config.yaml
num_hidden_layers: 9
hidden_size: 256
num_attention_heads: 2
num_key_value_heads: 2
head_dim: 128
intermediate_size: 1024
vocab_size: 512
hidden_act: "squared_relu"
norm: "layernorm"
norm_place: "pre"
norm_eps: 1e-05
positions: "rope"
rope_theta: 11700.0
rope_fraction: 0.25
qk_norm: false
attn_scale: 0.0884
bias: "all"
tie_word_embeddings: true
parallel_block: true
init: "normal"
init_std_qkv: 0.0531
init_std_o: 0.0
init_std_up: 0.0531
init_std_down: 0.0
init_mimetic: 0.5
optimizer: "soap_variant"
learning_rate: 0.00593
lr_mult_o: 1.56
beta1: 0.95
beta2: 0.95
lr_head: 0.00624
max_grad_norm: 0.5
warmup_steps: 200
schedule: "wsd"
decay_fraction: 1.0
decay_shape: "linear"
final_lr_fraction: 0.0
batch_tokens: 32768
max_seq_len: 512
doc_mask: false
train_tokens: 136900000
max_steps: 4178
dataset: "wikipedia_en"
Each number is 128 + 32 x the weight over its row's rms, rounded and kept within 0 to 255. Layers, rows and columns count from 0. Numbers have three digits each. The size before them is the row's rms in percent of the matrix's.

# layer 4 MLP down (transposed), 1024x256, rms 0.145, rows 381-402, columns 0-63
095:091114161119155183090114110114111131144116164180161120190114117129148165154152129096120123137187139127152120139139121140239063094137119129108085126125163104187088105110088152115091133127081117
103:192085104119127117186240126129127130148160104126110170072122131120137086194106132123154058125066074133126125141143067123171077144137086122081195162111113153140164155102118107071121068090145074
103:098078161148106091126107214131148121091114109115119072069158108152129152172074160118089114065145142094186116103082093140029175094161103116106089133093180140139113122137105115160203155188194097
093:163118148133139156147163154122163135140122147212060142188084105150132051105145073102091143149158146133102096144090118133074115152073184216163108138161091122117137109107180114103137133108151165
102:148144166105183063162117114079161140128158159122141086103133100200117103090087186116078144117118024212135139155119114122114128148106082125086119081096118149096143135069125205127142143134101126
099:119116180137157139145121095141122082118095142152062163131140145136177104147071147113135116177143131132137136126148146154085078186122130125152150122160140154131144164086048098198128195132162088
104:156083139052133173092106153138061090159114202085130142108120106081136130150108144110114159101144134125149147197183136147138115096154141095171079151156139140176133123123140128145155156109177107
097:128131102112117126121137125123099106128140130167139125126113101134170155146087178074237117098141109172138199075119102099106217121128068164182126150101131091116194112137149159166147049137098141
105:120096104039172148124081127132111081103102081046073071126136094113135117088120194123114180149080126119156121139130132166165122211124087152103139104126149124124161092154128165135186126143084140
107:151116179146110139103074132078141083106063168180099102117108063173168169119117133191106213132114129114138119201099104141130150157152088158148169138173141215121127121125098152112145163144163172
097:091049128071139193143152102154134187125165150135148129142168077110151080172147176161187181197184152101060093102150143111166147142095091115134146139197141113160154150110137099139102125139163133
096:145093083115110119127203160106122131164129105082098100106129121108100197117113097135123131180180109126110096127164153147119131160110185130110159121118158118095148098133154164134142162180111126
092:109154092123173101175127135143123125110110151151179091116158163210127106101084129132135164150196188118147155192133132068144122078211189135147133110099088142129156081180125138175149148153114102
098:103106113100107123050124142111097126134155078060115145154133210158149160102095118114072088132079118134157099158127167160131144149135091113137151076110110135170145159080145094142149156082099168
086:088147078184110118130175108197130181134106212079149113115170100100155143143112123127105117140105148163168170170071122133126084124123075141126106121194170128167119156105180106118138165120098127
105:183120100161180161205201051063150164138152179096116129129069147103104126181168210145112147124095119139172105121185107156179132142153144168118140188123162102110108137072110163146085157077192180
107:175162138134213090079135058094170086090146098137110124133134108116053154104133178089116108106092106140097123163093095112138115103182132104143106241130068150142166139078072167122079140110141134
109:109124165195122111112096168137161115073121095128117117126113152177147129064117146080149139138107114114106170132083107097152106163111087170119147110125137166101170147105125099117135164180110081
100:159119182117092104141159123141081180086132113170055104142113159041069101122128106119134137112110125147121128079151105066099108134165165171146164127126174177127100070135096096080133139144128084
092:130153184162108102135151093141117152187135134076102120119150069142113137165105105126123081143090098150089117089152096111149147153140107210203125105158166177129083116114080107146112125157076157
101:107167125097112110146113118133150116153094145140172171185156152150101080104124133175099110123079167154160130160176139145166136157211048112095206033161070093143171117082109129104146111132092135
104:123079099162145192092147057089168128151124129129075128138158183108143125105122094131098140191070143083173133120085153123149161192194135144093137105137174147127075113079188143236107119090120154
# layer 4 MLP up, 1024x256, rms 0.149, rows 382-402, columns 0-63
111:120142105100181162124120161156126122065163127178181056066178107131105167143133120193151111123110127127136075094138159181137143144185080115154138145096102181134155100137081065159111166095202154
098:141127111183135120110114159102110132164155130167140093147127141167131144225102139190113108200121094146178131117147090072121147236168093091115145136150108074133077099082123122201133094134093162
090:153127100135060194119108166091141088147070170128155150066145183168121184146074203066080118095120105190189200045163092106171049087108137108137161073113077154098184112119137120172156093133154121
096:149081101051134134190092037093136051131053172085108161109104169133121106139121133115094092082141144147194068123145050143195169115092138131103196144135082128087146118165106166136121108148093089
103:178140198084107148121132121098096104115120141108113086181149076156172139126165141130155152106147162129135157136173112115096125170077142137145150142169079043122175179180178191115100119110065136
109:113139099116117136118094148081149129206156119089119136125122128108117107142073159102144116076125132168159089145195148114122140120194192161144117171123115152066135096080200130112168081100159071
098:081145096089103100145135100119098106128155077117091147162134111085114118133174107139155185113082116131127142155155093164134125185149062190170131135081160132073121102113081153122111127117119116
102:150121086159158170114213139085167144170095133075165085082154106162114117083143095143146078078137183108155066189114151133126142069072168132138115142127130114122125185120124144088161141079124111
106:141176123113139112136074127215108148129115177081164132135114110128129178114173116181192136132164150117130053096092148172106132108116119081160099181101099116155183156113124124080128144110118111
095:143177075156167132142117102145172121184108083182098100116135135149109129151126123137122083205090101092158076170129133145119084131123142151109157150120108194135131085139146143127106131101168129
097:100123129184128115091121140092149075117134144143114138110133075124169116205136188135133138054125166122114168118080111100099143163110080102126131179173120115149144103092095069149110100132113106
085:030128125131112144143148154197131124095177115094084137127134032150115166126126150145187136113154137104161100096158080072096110128181128133097074168123164161175129141105129151134066142114113123
098:058033084100152106152137152128089138154088119132112121177116144143162110120125110150074136115132194098165148080121129123135144142142118159111177138158140122114163118102120124129164079073125182
088:139125161164096182164161081132130100142148118066185126126135115135229088122098165115130083120108160148123132137192118175139092156122138152117183111113159116116183131153118143153163108117078140
105:056061168209149094099161123079106143120100153134099127154128137090132089103140151141148118100180101134129154170152110149119164073083107086108087125152130145189129121154122122063111125116185105
104:132113104098068088141145117115182160121174150076120115019167106111101106104111114118084113114105067136107158144161083167130159128170172085129109163186052051174116172117133105121116139085111110
103:085104143112169151143153187131130154177161112150126101096147114158157094143136162127200111174103132134152149112185153118157151175158154105141114151091110147156163082093155130163190141121090094
099:128121076117080127138081077153124107132057159119158139116146118135143088138172152106124066142165148098135158142101184128080255134119130070089119161130133083175127127107182108127084118092112166
090:103213132084148137127120130162121114162155034144131111094157178105114114097096142153128156146120100118126132184155104095072100110165127140134155178115089120116124167148098127175099140137141097
091:109159078165128115085157155164129178123155072098093088117172142179083156129150190120125107109129081077119154175142147130131021140087175178117169176145148144122189148134092182151175083128116115
100:162158155128101121103148113110148151177095148157102156064094130076127132168131088147129115159090120152132108128139132121126131142095108115147054089188126135156101161093109138131100130120134145